From a checkpoint of a small transformer trained on Wikipedia.
Size: 9 layers, width 320, MLP 1280 GELU, 11.7M parameters.
Architecture: RMSNorm before each block, no position embeddings, biases, tied embeddings.
Training: a variant of Adam for these matrices, 186M tokens, 5286 steps.
Each number is 128 + 24 x the weight over the matrix's rms, rounded and kept within 0 to 255. Layers, rows and columns count from 0.

# layer 5 MLP up, 1280x320, rms 0.0397, rows 114-166, columns 192-255
[[115 144 136 115 118  96 161 122 152 114 116 120 154 146 111 137 137 150 134 163  71  96 120 145 131 141 153 135 103 165 117 133 111 170 107 139 117 137 102 143 137 111 134 124 117 153 159 127 117 178 142 133 135 143  70 133  99 156 133 124 175 161  56 142]
 [113 123  95 136 115  85 150 157 151  86 128 137 199 136 163 135 119 136 114 154 138  98 103 125 105 200 166 135 149 105 125 131  97 156 173  64 164  90  76 118 108 150 174 142  81 111 133 161 137 159 127 152 135 107 126 114 137 148 113 123 172 112 118  79]
 [109 121  92 126 157 107 106 107 117 130 129 140 146 149 152  78 122 138 133 128 113 169 124 139 109 157 106  98 152 127 138 118 114 163 133  92 146 104 111 131 104  65 159 162  99 110  94 127 134 145 154  95 152 155 143 110 112 121  89 148 150 100 135 101]
 [138 147 164 114 100  77 140 125 130 139 129 154 127  91 115 155 165 129 156 134 121 180 113  98 104  87 110 145 154 118  91 145 113 144 104 153 127 138 130 105 111 151 157 132 181  95 122 150 148 145 116  92 129 100 108 151 125 191  97 197  89 112  88 133]
 [132 116 121 120 137 111 118 111 136 157 114 147 139 160 124 106 129 132 117  92 147 131 127 131 133 143 149 164 139 116 114 107 112 122  99 130 129 158 145 164 121 105 126 164 144 145  87 135 125 126 147 146 141 112 108 104 136 144 121 103 122 121 134 118]
 [159 112 146 104 114 125 122 119 113 138 133 127 135 138  74  92 157  86 122 111 122 141 122 141 123 143 197 138 111 134 155 142 159 144 136 109 128  88 115 155 130 117 127 139 166 125 137 109  91 141 114 150 150 133  91 103 106 167 117 125 148 149 129 119]
 [134  95  82 117 120 118  71  96 123 100 122 131 152 106 125 135 157 103 120 163 118 156 131 144 159 134 170  96 143  74 125 125  92  98 130 123 171  81 127 145 110 134 108 124 165  98  94 148 153 162 112 108 151 150 118 142 108 117 146 131 150 137 138 139]
 [131 161  94 140 131 109 143 140 162 151 166 126 180  98 154 103 190 140 103 145  96 143 141 155 166 166 170 104 138 161 128 128 127 139 106  64 100  85 118 148 132 182  89 119 111 145 118 125 133  94 114 150 139  90 114 101  83 104 121 138 168 130 160  88]
 [147  55 117 112  95 108 155 167 137 153 155 129 125 174 116 138 131 116 135 135  75 125 140 141  98 156 173 139 130 120 128 137 191 133 159  96 133 128 151 101 136 113 137 125 112 136 114 133 119 170 113 129 124 136 115 162 124 120 131 124 180 121 144  89]
 [149 132 150 100 113  97 129 118 139 146 137 101 140 129 125 135 100 125 121 139 104 117  97 169 137 127 142 108 108 105 178 140 119 122 145 152 145 121 134 138 115 106 106 154 141 128 149 144 122 111  99 120 117 129 130 138 102 157 116 137 114 118 153 120]
 [143  84 155 149 101  56 132 126 145  88 126  94 120 118 110 117 130 149 120  78 107 144  93 112 143 120 178 112 141 113 112 113 133 144 125 121 140 138 157 156 115 139 148 131 144 135 149 141 141 151 120 127 172 145 123 136 120 154 110 113 157 122  95 134]
 [106 111 131  79 147 117 141 131 124 138 142 127 125 107  95 115 157 125 147 101 158 176 105 177 115 103 129 102 115 148 134 169 133 141 152 123 148 111 148 128 126 131 106 141 164 145 141 130 101 135  88 133 194 135  92 135  85 150  86 184 164  97 100 111]
 [118 148 107 175  98 121 147 162 147 135 127  94 131  65 100 119 159  81  98 130  94 122 146 154 122 158 142 114 152 100  85 154  98 133 116 133 175 161 130 127  86 139 153 102 130 142 103 148 128 102 133 168 129 128 151 110 140 110 103 137 136 133 119 154]
 [128 128  94 150  75 103 134 147 154 168 130 163 110 118 110 104  99  90 123 164  93 124  87 141 151 128 146 143  96 122 132 134 152 104 153 111 128 118 133 133 113 149  92 107 166 165 145 158 134 188 122 112 126 135 133  90 136 135 155 158 133 129 137 149]
 [ 87 116 142 148  99 118 167 144 126 170 156  97 152 140 117  97 112 133 136 107  84 158 111 115 111 121 158 108 161 152 167 133  99 144  79  72 140 134 141 112  53 128 177 182 155  95 162 101 171 134 138 130 141 147  98 152 136 152 138 112 133  83  99  97]
 [117 149 101 137 112 110 150 155 141 135 133 138 153 128 103  92 130 118 133 168 101 138 121 143 117 135 122 114 150  96 127 135 152 169  83 110 151 104 133 146 134 130 122 151 131 157  89 131 125 129 140  96 145 133 121 122  97 137 100 128 142 133 118 117]
 [132 132 149  86 131 109 121 127 130 110 139 117 147 133  97  96 152 128 137 108 126 102 100 124 110 142 133 128 135 114 118 158 118 125  97 128 133 135 119 143 118  90 150 124 147 164  99 131 130 105 161 119  98 109 123 109 143 152 113 118 115 135 135 113]
 [130 118 114 149 112 103 154 132 137 143 128 119 123 116 130 106 124 110 121 133 119 128 112 148 148 146 132 139 100 144 147 135 111 124 119 125 152 113 138 151 108 124 160 112 114 109 119 178 118 159 113  80 129 163  83 133 135 132 123 140 154 145 140 149]
 [101 131 168 125 149  91 148 148 130 105 152  96 152 148 110 136 156 116 158 106 123 141 123 198  76 104 142  68 145 165  92 141 150 171 108 136 149  84 106 156 122 132 158  95 165 157 119 122 138 121 121  75 112 101 130 121 106 176 165  71 136 151 105 136]
 [145 112 101 123 142 137 113 127 162 117 172 160 164 145 111 128 135 130  96 121 127 148 116 123 122 126 125 133 165 130 138 139 108 112 159 102 116 103 131 121 118  92 110 150 113 123 105 119 142 123 112  96 105 132 137 126  92  98 124 178 128 143  92 119]
 [110  84 147 110  92  99 125 144 147 147 150 134 126 106 124 136 151  83 131 158 141 165 157 116 143 144 130 110 125 140 118 126 152 138  93  85 128 113  93 123 106 131 109 135 122 105 104 118 118 125 137 154 153 144 104 157 123 138 128 153 146 149 129 123]
 [109  93 153  99 134  81  99 100 166 121 152 134 171 162 110  80 134  94  76 157 155 149  79 124 124 127 119 112 153  91 170 102 106 115 105 115 129 149 118 101 126  88 202 132 123 115 103 144 135 147 131 129 105 112 139 177 120 143 118 160 146 106 101 126]
 [122 129 132 119 135 103 120 108 127 127 144 167 132 139  86  94 117 117 122 125 111 111 121 131 137 127 128 124 101 126 144 139 136 114 148 108 135 141 111 153 116 109  88 156 201 145 101 132 137 123 131  71  87 171 152 138 120 160 102 126 142 174 132  98]
 [ 91 110  92 129 132  95 137 185 135 118 134 150 156 133 140 127 126 111 136 146 127 124 113 163 145 108 120 101 157 143  89 108  71 174 130 100 122 109  86 172 101  94 164 143 148 128  90 148 146 148 106 105 143 106 125 106 101 120  94 121 168 142 134 151]
 [ 80  95  95  81 133 125 178  84 131 160 130 120 143 138 118 111 158 125 127 129 118 110  98 135  73 121 161 172 145 125 103 110 113 173 112 110 115  96 111 157 151 145 116 108 145 127  75 133 128 107 124  88 162 158 147 113 101 162 156  93 131 127  82 112]
 [112  74 108 122 121  82 164 109 141 144 115 134 121 147 114 106 126 124 120 148 119 144  89 139 125 170 108 125  89  83 155 144 105 150 125 127 125 112 131 123 109 115 170 132 140 123 118 146 173 160 138  60 142 159  97 142 154 115 120 133 140 125 134 159]
 [124 137 125 128  84 128 159 123 130 141 150 151 133 129 114 114 127 103 115 107 117 151 123  99 113 146 146 160 110 122 125 115 139 145 139 140 135 130 128 109 135 125 101 176 118 113 159 133 127 129 175 102 115 113 182 141 137 158 103 136 122 100 135 136]
 [127 145 115 100  95 111 113 142 149 111 150  91 129 132 127 153 127 136 121 158 131 166  54 147 117 139 108 136 114 161 118 128 130 152 141 123 179 115 176 120 129 110 179 120 128  87  94 153 119 107 102 101 164 170 141 105 117 149 170 108 154  63 114  82]
 [ 92 118 128 137 144 120 149 142 170 158 184 190 146 122  70 150 131 161 155 181  88 149 159 146 121 130 178  84 145 113 121 156  71 119 145  68 123 104 139 118 133 145  86 157 207 158  75 137 149 148 153 165 113  60 128 159 130 126 121 153 140 139 116 139]
 [134 142 128 118 112 109 151 111 147 155 113  99 153 106 163 135 130 152 145 125 129 104 144 114 132 135 109 130 149 117 149 199 121 121  91 137 129 142  84 127 138 111 117 161 124 138 104 144 135 136 123 108  97 128 108 142 135 134 145 134 133 137  86 123]
 [123 126 166 126 114 110 102 131 152 149 158 134 109 161 126  91 123 160 123 120 131 159 120 131 122 131 122 143 165 131 126 108 101 134 122 124 162 139 106 104 140  91 164 126 142  94  80 133 115 164 138 110 115 140 146  98 118 144 127 136 166 136  90 145]
 [ 90 100 187 117 101 133 140 115 139 140 157  92 157 134 141 104 117 131 137 131 140 147 144 134 139 138 119 132 178 137 110 149 119 160  96 112 128 120  97  90 157 100 163 112 166 118 135 124 164 157 145 134 109 155 163 143  81 139 123 165 143 101  87 131]
 [133 157 139 137 151  95 144 139 127 157 148 128 116 119 146 138 142 134 148 103 114 115  96 123 135 133 103 108  96 124  95 124 110 136 143 135 170 143 102 145 145 173 130 122 140 117 125 127 126 164 130 122 118 140 106 132 128 113 125 138 104  87 124 106]
 [130  95 136 149 150 107 135 129 122 125 115  92 115 105 126 117 139 100 116 132 119 127 129 133 139 138 134 137 129 103 117 156  91 123  70 139 144 150 132 159  99 103 196 125 138 148  99 152 122 168 146 112 165 181 124 134 133 129 125 146 152 140 112  90]
 [130 102 100 169 139 108 163 138 129 163 134 113 174 152  90 145 166 115 122 142 100 144 126 140 129 176  79 137 117 135 120 146 145 137 130 135 175 135 123 124  77 140 124 143 117 135  86 117 156 139 108 139 139 154 151 121  98 151 135 181 133  89 161 103]
 [153 118  79 153 145 123 110  87 117 115 158 148 136 127 144  98 111 147 123 110 119 133 114 152  83 131 156  71 118  94 161 140 135 158 101 109 118 149 111 138 103 160  74 131 134 135 128 115  95 111 159 158 165 142 146 181  96 115 141 114 177 128 139  68]
 [130 106 117 173  90  96 166 133 157 183 116 179 151 120 121  96 131 126 120 134  80 168 128 171 106 119 171  98 137 124 134 155 133 140  63 106 125 114 138  93 108 112 127 111 148 113 142 116 114 190 116 105 132  99 167 101  96 172 122 137 136 124 118 103]
 [ 88 113 123 148  83 123 122 131 133 152 160 103 129 168 101 121 154 129 161 134 129 115 102 110 114 165 167 109 153 189 144 113 120 133 125  99 131 108 162 127 141 141 152  79  89  82 130 188 114 186  85 128 127 123  68 144 116 148  94 122 151 135 128 134]
 [133  66 101 118 125 134 124 180 173 100 150 144 162  92 136 114 120 150 138 113 115 159 128 119 109 153 156 124 120 137 143 136 126 147 118 159 103 150 150  95 124 127 115 122 126 131 171  92 183  73 154 146 129 157 117 120 123 122 116 168 150 118 144  80]
 [132 144  79 125 108 126 179 145 144 102 118 146 130 108 140 132 107 136  95 142 124 145  98 133 110 154 120 120 127 122 126 129 141 117 133 154 121 103 158 167 125 123 105 127  92 138 152 131 108 123 165  85 122 161 140 130 116 124 146 122 144 113 134 155]
 [122  65 119 130  85 151  67 106 164 142 177 129 127 183  89 129 143 134  85 148 117 137  95 122  52 124 157 120 100  89 132 117 107 130 142 125 132 143 138 163 102 133 145 107 127 121  31 152 106 104 129 126 151 154 138 139  97 188 116  98 127 143 135 137]
 [144 138 141 132 135 124 156 119 171 117 122 117 154 129 123  97 103 135 107 148  90 128  79 148 142 143 159 107 122 136 162 153 140 138 140 102 133 150 161 111 118 106 117 135 158 116 124 133 132 154 125 134 110 136 109 114 118 131 113 124 148 110 116 131]
 [ 76 144 149  93  92  83 109 137 145 163 144 127 154 103 107  98 213  80  86 165 131 142  89 128 144 147 116 140 150  94 139 187 181 151 146 134 114 145 130 117 101 118 135 122 156 189 114 137 148 115  96 136 115 118 122 104  87 158 120 158 119 114 141  66]
 [123 111 142 112 101 120 154 132 155 145 152 134 122 132 115 142 131 178 125 125 115 159 111 104  99 131 122 143 105 113 145 149 134 125 135 119 125 109 139 154 122 103 151 124 129 114 132 145 106 142 120  81 135 149 130 114 134 180 103 139 147 113 125 150]
 [138 120 126 119  75 113 119 141 160 139 156  97 156 120  85 127 116 104  95 155  88 120 122 127 149 103 115 122 107  86 120 153  81 143 106 113 166 129 100 107 152  94 138 168 152 170 125 142 116 104 127  79 168 131 162  76 100 131 150 160 119  80  80 156]
 [122  68 143 100 118  88 111 144 132 126 178  82 155 137  97 104 171 133 142  72  91 109 120 177 126 134 132  96 143 156  92 128 157 150 123 132 165 156 132 125 129 151 172 166 160 152 111 142 165 164 158  94 177 167 101 161 155 127  85  97 163 149  76 140]
 [120 137 135 138 137 125 113 153 113 125 149 149 129 147 101 116 117 135 105 132 142 153  80 155 108 155 145  76 131 135 121 136 116 134 142  76 124  84 122 142 112 149 109 168  96 170 161 138 116 112 111 154 119 132 119 139 129 125 152 140 121 153 121 113]
 [101  93 137 102 141  85 125  99 172 150 134 160 156 125 136 130 128 114 108 185 137 122 118 143 122 139 139 132 116 141 132 144 186 152  81  87 132 105 128 134 129 127 135 101 148 168  70 112 164 115 153 155 173 120  79 104 100 158  91 117 115 133 107  86]
 [126 137 107 117 128 130 150 167 140 153 127 147 112 120 133  99 166 152 155 116 105 149 119 164 136 129 129 142 135 130 121 113 109 136  94 127 121 138 137 161  59 125 126 128 107 101 132 170 112 135 129 121 119 103  97 153 138 124  83 136 166 132 103 101]
 [138 108 146  90 140 133 101 122 171 132 129 157 152 111  93  83 111 148  75  97 119 150 135  99 124 129 153 119 130 110 144 142 118 125 143 107 124 135 171 142  85 115 125 137 113 112 116 129 100 168 144 141  93 162 121 148 105 152 139 128 152 164 108 140]
 [124 155 161 105  95 134 122 105 132 140 154 116 129 117 143  99 122 116 116 109 142 125 133 121 140 188 148 123 107 101 163 192  77 133 130 121 158 132 101 121 146 121 122 123 175 131 144 118 168 103 136 116 119 150 125 118 170 132 121 181 159 116 112 154]
 [135 107 133 145 100 112 113 135 152 159 129 107 133 134  81 133 128 139 161 153  97  87 143 109 113 129 163 108 126 142 121 132 142 138 162  78 148 146 110 154 127 164 121 204 131 149 178 172 143 177 136 110  96 125 138 117 103 157  75 124 137  92  75 107]
 [113 133 147 113  65 138 101 146 135 160 139 145 130 138 128  97 101 113 139 115 129  83 116 136  94 110 143  86 136 101 141 156 154 136 154 136 148 153 119 119 107 133 107 161 117 125  74 117 126 143 114  83 152 146 139 143 135 121 141 124 141 119 123  92]]
# layer 5 MLP down (transposed), 1280x320, rms 0.0331, rows 114-165, columns 192-255
[[113 150  93 156 120 157 147 143 105 115  63 133 176 157 151 166 192  87 126 178 140 129 164 120 132 161 108 124  82 123 141 126 167 162 140 117  77 108 148 140 164 150 141 141  89 163 111 117 140 146 129 167 173 122 102 170 128 198  88 130 117 118 153 104]
 [119 113 147  82 110 134 124 192 145  72 112 128 111  91 128  65 130 119 149 145 151 118 127 140 142 187 173 130 156 117 124 112  89 131 139 101 155  87 108 135 109 116 162 117  74 152  94 152 101  81 127 110 110  58 156 120 119 172 143 100 111 132 136 133]
 [147 135 159 134 134  91 120 141 162 128 131 119 113 146 122 126 107 118 143 118  98 111 107 109 138 130 161 155 125  92 113 111 140 130  98 133 100 138 142 101  93 143 117 131  96 137 126 138 135  93 118 115 142  95 118 137 104  86 112 128 150 131 170 103]
 [110 143 154 131  83 149 168  86 150 155 137  97 131 128 137 105 132 127  70 125 119  87 108 128 121 159 155 140 109 144 113 145 151 140 169 127 121 106 112 141 126 128 136  89 118 148 128 101 131 158 136 151 151  89  97  83 126 160 117 128 166 136 152 138]
 [133 130  90 121 145 115 149 125 120 117 148 100 133  97 132 130 112  93 148 124 105  78 112 147 124  91 105 122 156 153 110 189 161 120 150 107 107 154 132  92 152 142 147 104 130 126 158 119 161 157 101 109 120 125 123 148 122 126 110 120 112 152 112 109]
 [151 150 103 148 136  91 109 134 152 122 139 157 107 142 127 173  99 113 140 104 107 115 119  92 110 112  96 134 129 104 123 154 118 139 139 136 122 145 108  93 112 175 170 169 137 107 116 124  48 135 136 116 115 121 142 120 133 129 119 126 139 115 156 134]
 [154 125 132 117 142 155 168 108 147 167 122 128 122 148 131 146 100 149 158 135 159 157 121 107 103 103 108 148 137 113 119 113 122 135 105 113 117 138 137 131 133 162 153 146 137 102 120 127 142 115 127 134  99 131 112 105 178 116 107 105 107 144 157 114]
 [153 121 171  99 115 107  89  96 175 118 130 133 114 193 130 132 117 112 144 106 146 153 153 121 128 137 121 156  91 106 163  93 105  68 122 136 164 117 146  85 145 134 131 132 133 116 121 104 131 120 139 122 138 107 137 105 122 145 145 146 156 147 134 143]
 [159 135  72 104 118 107  83 143 136 136  96 123 168 122 134 145  83 102 141 113 115  94 114 158 122  80 100 103 144 143 141 132 148 129 144 153 189 137 143  86 127 167 143 177 170 144 138 168 156 163 138 118 176 110 184 137 148  99 162 122 152 139  95  85]
 [108 135 168 136 141 115 101 120 113 146 104 107 107 136 121 125 115 144 155 120 140 126 132 145 116 133 144 152 151 110 159 132 130 155 109 108 131 120 135 154 114  90  95 132 126 145 142 171 133  96 135 111 129 142  89 119  95 118 171  98 114 130  99 123]
 [116 149 129 159 159 146 118 139 120 103 121 144 137 115  99 109 116 169 111 100 152 141 154 155 108 147  92 143 168 108 156 101  96 140 113 129 129 139 112 123 145 117 157 156  90 103 122 108 141 117 155 137  91  72 116 105 147  94 120 160 103 131 120 193]
 [131 163 115 170  84 122 106 137 101 132 123 155  99 139 133 156  97 113 123 146  94  85  73 166 192 146 158 130  97 150 156 120  95 139 110 131  94 117 161 122 154 119 153 105 138 142  98  99 146 135 153 108  95  99 170  90 156 128 101 102 107 159 117 154]
 [111 180 148 135 155 164  97 144 138 117 161 119 107  85 121 119 134 123 118 143 124 114 122 146 121 177  87  93 139 151 126 183 124  46 137 132 152 116 125 107 116 148 125 118 119 102 175 111 148 103 137  94 152 167 157 130  95 112  89 158 106  89 140 148]
 [120 100 127 132 140 133 160 151 115 121 146 104 115 132 116 143  90 145  94 101 134 131 142  90  90  93 159 117 175 168 134 147 102 130 148 166 100 123 149 124 163 128 140 147 100 117 134 130 155 113 127 132 150 126 128 130 151 116 139 100 167  99 114 157]
 [103 117 141 159 147 150 183 138 135 131 102 146 177 126 114 118 114 130  79 144 106 127 100 152 130 134 110 150 114 154 134 115 106 121 103  74 145 130 137 165 156 107 131 104 109 129 145 117 158 130 144  88 141 104 149 114 141 118 114 140 155 117 121 149]
 [105 102 113 116 134  71 157 158 167 137 172 133 176 103 113 113 133 101 107 154  82 139 102 157  87 155 130 112 156 138 131 131 132 163 122  82 155 111 160 164  92 138 136 144 119 153 106 169 128 156 121 116 139 118 106 158  86 141  95 151 133 134  98 111]
 [156 113 119 143 103 107 153 147 122 148 114 126 111 134 122 141 127 104 137 141 147 150 121 106 154 105 112 106 103 111 150 136 131 128 135 142 123 140 149  99 149 161 137 140 153 111 152 169 118 160 141 105 131 151 152 123 144 128 121 134 142 145 117 110]
 [163 105 131  99 160 145 124 123 123 121 134 160 131 105 110 122  86 170 157 117 150 110 162 116  91 105 138 139 120 148 129 117 180 141  98 142 151 149 135 153 125  93 110 112 151  87  84  98 126 126 102 155 128 121 166  99 189 140 126 120 123 144 176 117]
 [145 128 130 109 107 123 127 112 141 114 141 164 113 151 144 132  93 125 127 101 117  94 146 110 104 131 123 118 118 147 150 103 109 149 111 202 120  81 168 150 155  75 175 137  88 122 133  91  93 118 135 139 160 106 140 159 130 119 142 130 129 132 111 145]
 [113 124 155 100  84  97 110 152 125 137  92 121 130 145 156 129 107 117 106 134 140 109 120 137 125 121 134 163 143  99 123 112 138 117  91 130 130 131 131 160 113 129 138 102 121 136 161 135 163 128 116 193 137  82 146 132 153 116 115  81 162 169 121 162]
 [148 158 139 158 167 144 114 109 118 123  92 151  83 126 139 156 148 136 116  86 151 100 119 137 160 129 115  98 104 156 131 129 108 121 140 131 122 134 144 110 130 141 152 107 163 137 117  97 143 111 107 153 129 116  92 142 146  99  95 115 132 119 129 138]
 [118 123 138 144 179 164 131 141 109 137 136 102 136  64  75 139 150  81  89  84 121 126 141  93 100 113 143 148 152  92 109 149 118 113 123 103 114 152 117 163 121 111 105 153 137 124  92 139 236  95 133 136 158 136 129 135 114 112 143 175 128 147 133 177]
 [103 167  94 168  95 140 105 132 114 129 108 104 110 134 129 128 159 137 149 129 163 112 112 128  98 112 120 122 155 137  46  59 133 134 117 146 105 117 104 124 127 125 151 117 111 124 110 131 134  86 139 130 166 110 136 154 136 115 145 110  99  99 143 106]
 [203 150 106 105 130 135 112 129  89 127 126 156 107 129 104 134 101 150 139 130 128 121 122 159 109 102 110  94 135 117  96 166 129 120 147 151 104 115 122 120 122 110 173 154 143  93 134 107 179 158  84 129 163 167 131 113 105 138 112 111 141 107 108 118]
 [ 91  70  99  84 128  78 116 132 112  81 194 104 143 129 128 127 105  89 102  89 138 165 136 110 132  84 110 117 111 177 120 127 123 102  98 129 138 130 123 116 119  91 112 127 174 116 119 144  99 134 119 101 123 140 137 118 125 136 133  97 114 120 144 119]
 [116 155 147 102  95 142 153 111  86 160  97 123 148 103 144 132 124 172 113 102 117 157 144 134 135 128 141 114 170 148  91 138  66 107 129 124 173  98 191 146 143 151 126  87 110  86 113  70 134 119 129 161 134 136 139 128  89 130 124 151 116 145 151 146]
 [158 127 131 150 137 138 107 109 104 140 136 139 118 163 160 111 133 125 159 136 140 147 151 176 147 114 105 157 129 115 128 136 143 164  97 124 114 104 129 116 109 125 105 138 143 116 105 128 141 153 132 136 145 133 113 136 173 113 155 138 115 124 111 152]
 [140 176 155 142 197 165 101 101 122  98 143  92 151 148 122 140 149 116 169 107 119  77 153  91 114 150 104 105 122 130 143 128 148 103 150 150 126  93 139 131 108  87  99 183 134 145 149 112 160 127 150 113 118 144 143 182 110 177  98 102  90 125 125 119]
 [156 153 133 128  85 130 185 111 126  96 175  83 149 118 154 121 130 133 105 111 165 127 125  85 105  82 106 134 122 166  73  83 104  96 123 144 117 119 113 120 159 101 128 179 182 116  97 113  84 134 166 109 110 118 136  89 111 164 129 165 126 166 117 159]
 [157 151 113 146 163 132 168 106 134 136 145 125 162 151 115 121 140 126 151 110  93 158 128 119 128 129 113 145  63 156 122 119 118 133 139 125 136 158 157 128 105 136 135 147 107 158 150  91 104 140 122 151 154  94 112 123 149 139 129 147  98 113 130 125]
 [129 148 105 164 155 129 182 143 120 143 137 115 120 135 115 149 137 136 141 141 123 113 154 143 132 110 112 134 142 147 112 161 161 145 119 154 137 141 147 111  80 160 110 156 101 137 127 145 174 125 140 108 105 120 146 126 127 128 117 130 127 119 125 137]
 [115 141 137 138 134 132 162 107 106 159 103 167 117 188 131 113 107 131 174  86 123 145 100 195 111 112 107 130 131 103  81 104 133  99 134  94 117 115 120 122 134 111 110 122 176 136 144 107 138 117 129  69  98 148 122 135 160  86 164 102 140  93 150 114]
 [179 132 154 124 107 156 115 134 136 134 111  95 111 147 154 108 128 139 133 128 160 105 122 154 124 143 137 173 108 129 101 116 110 108 133 124 121 123 123 160 145  93 111 144 110  96 130 129 117 159 124 152 141 142 131 137  96 115 132  96 148 112 118 137]
 [158 175 138 113 134 162 155 130 137 142 142 118 125 107 141 156  63 140 103 117 140 123 143 160 128 119 135 118 141 139 115  99 117 121 133 136 109 157 130 112 113 180 117 137 105 102 146  98 104 108 125 121 100 137 152  97 167 113 137 131  77 141 146 150]
 [149 139 146 126 136 167  88 153 151 117 138 121 148 105 114 152 151 100 139  76 113  97 103  95 127 135 126 110 159 143  99 132  87  93  97 167 135 170 171 104 155 121 129 113 118 130 144 117 142 165 131 116 150 126  98 132 175 138 106 140 123 115 135 123]
 [105  84 119 108 116 134 144 159 158  98  93 106 128 123 121 125 162 123 121 151 119 110  96 163 141 113  98 128 133 117 177 155 138 103 172 125 157 135 111 132 106 128 173 140 141 131 139 143  71 145  96  96 157 153 153 127 145 174 109 111 123 128 116 174]
 [110 121 154 159 114 111 128 136 153 174 107 154 118 221 108 136 101 137 116 167 121 181 156 155 157  93 168 136 128  90 128 140 106  98 107 105  88 194  89  84 146 139 105 124  64 110 118 129 129 157 139 145 128 157 163 132  78 133 129 123 169 146 102 119]
 [109 111 118 144 135 128  99 158 129 120 191 109 105 109 131 107 128 152 147 102 141 132 124 162 102  98 171 152 170 112 103  65 125 144 145  84 136  95 155 167 148 110 124 155 148 138 123 122 102  90 158 157 129  86 115  62 142 120 144 165 111 136 145 125]
 [188 132 139 142 215 147 110 112 150 119 117 115 126 141 166 103 165 119 166 106 133 122 126 107 155 112 116 161 114 151 116 108 105 113 123 105 135 142 169 150 100 150 110 139 129 114 110  82  96 121 108 154 130 131 100 134 117  92  92 132  91  93 158 159]
 [159 101 148 135 133 159  89 118 103 160 148  98 106 147 103 141 137 153 178 102 167 121 141 144 117 103 177 127  73 131 117 171  97 130 143 159 136 150  97  91 126 106 127 147 182 100 152 126 165  95 126 145 155  96 110 121 118 154 134 109 100 154 114 160]
 [103 145 136 142 157 122 148 117 107 119 137 107  73 132 147 160 106 118 133 104 112 159 115 136 141 141  94 137 125 141 122 125 119 118  93 166 113 153 134 118 146 161 118 122 157 129 190 115 150  93 120 134 175 103 107 132 157 100  87 166 130 110 150 136]
 [117 108  96 196 107 135 125 136  97 108 126 116  78 141 130 126 106 101 152 149 137 128 132 116 142 140 156 139 135 125 104 136 110 179 135 112  77 132 101 119 113  87 108 119 100 113 115 130 147 101 130 125 149 134 133 119 122 104 110 119  92 139 102 106]
 [134 125  95 157  74 130 142 138  62  96  94 141 137 162 133 148 137 106 100 126 163 123  91 118 102 111 128 107 121 153 161 143  93 142 122 113 125 118 141  49 104 155 124 129 103 175 180 100 161 107  69 137 189 125  89 189 168 167 119 111 179  65 146 145]
 [134 129 129 172 125 111 135  72 101 125 122 110 129 155  94 114 165 119 157 135 119 112 170 161 125 158 148 166 120 102 120 145 145 104 126 118 102 139  97 128 136 130 103 136 141 103 139  90  95 103  86 130 140 132 152 112 102 129 114 107  93 124 158 113]
 [151  92 135 130 101 111 142 138 121 114 134 139 116 100 112 130 144 134 136  87 130 130 108 117 117 133 141 136 110 126 125 122 125 121 144 120 127 121  94 116 129 100 108 131 122 144 122 126   0 153 129 109 121 117 143 126 140 133  96 112 134 126 154  88]
 [139 153 114 144 136 128 106 146  92 172 130 137 121 147 124  96 106  18 108  85 155 131 124 123 121 176 158 138 121 181 138 135 109  81 138 138 126 143 159 107  73 150 123  76 125 157 120 152 128 140 174 107 118 157 149 128 155 109 125 122 146 191 155 156]
 [140 130 122  98 148 140 154 125 134 149 121 125 158 116 150 133 105 116 171 133 111 119 125 100 149 134 141 117 100 150 140 163 128  78 141  97 114 128 142  94 117 132 102 108 109 143 170 124 171 119 155 131 129 139 142 114 149 143 102 124 119 126 132 117]
 [131 128 146  92 113 124 119 101 129 145 162 158 120  88 128 124 146 114 115 158 150 151 183 127 107 135 162 149 146 147 150 120 122 154 134 123 156 129 135 108 108 172 121 143 128 106 108 166 166 157 146 123 143 103 144 150 116 117  87 114 121 190 147 142]
 [154 114  82 120 113 170 137 107 111 142 148  99 123 150  91 119 114 157  94 101 156 145 153 120 117 140 115 150 137 116 157 147 110 127 130 171 149 144 139 114 126 128 182 132 129 153 107 130 100 158  93 133 167 154 147 125 118 141 116  97 120 104 186 165]
 [172 117 136 138 123 161 102 137 146 155 106 131 121 167 110 134 109 129 138 113 134 109 141 106 140 134 170 164 112 121 144 110 160 101 126 151 111 173 133 108 111 108 146 140  89 122 144  79 106 125 125 142 108 142 142 141 136 101 125 135 110  86 152 140]
 [123 127 141 113 154 158 142  95 115 118 115 135 124 150 122 156 101 140  80 134 136 163  98 143 160  85  77 139 116 106 106  86 141 108 148  97 123 138 124  81 109 150 113 108 125 136 117 126 126 127  93 101 100 133 105 111 106 136  97 182 116  86 166 109]
 [136 161 108 104 119 123 103 101 156  91 136 124 119 149 121 115 114 212 141 128 101 131 137  98 134 106 156 163 141 139 173  88 126 147 156 145 111 129 120 112  94 139 106  92 158 139  90 123 143 139 130 139 111 126  86 106 156 139 151 120 117 153 169 147]]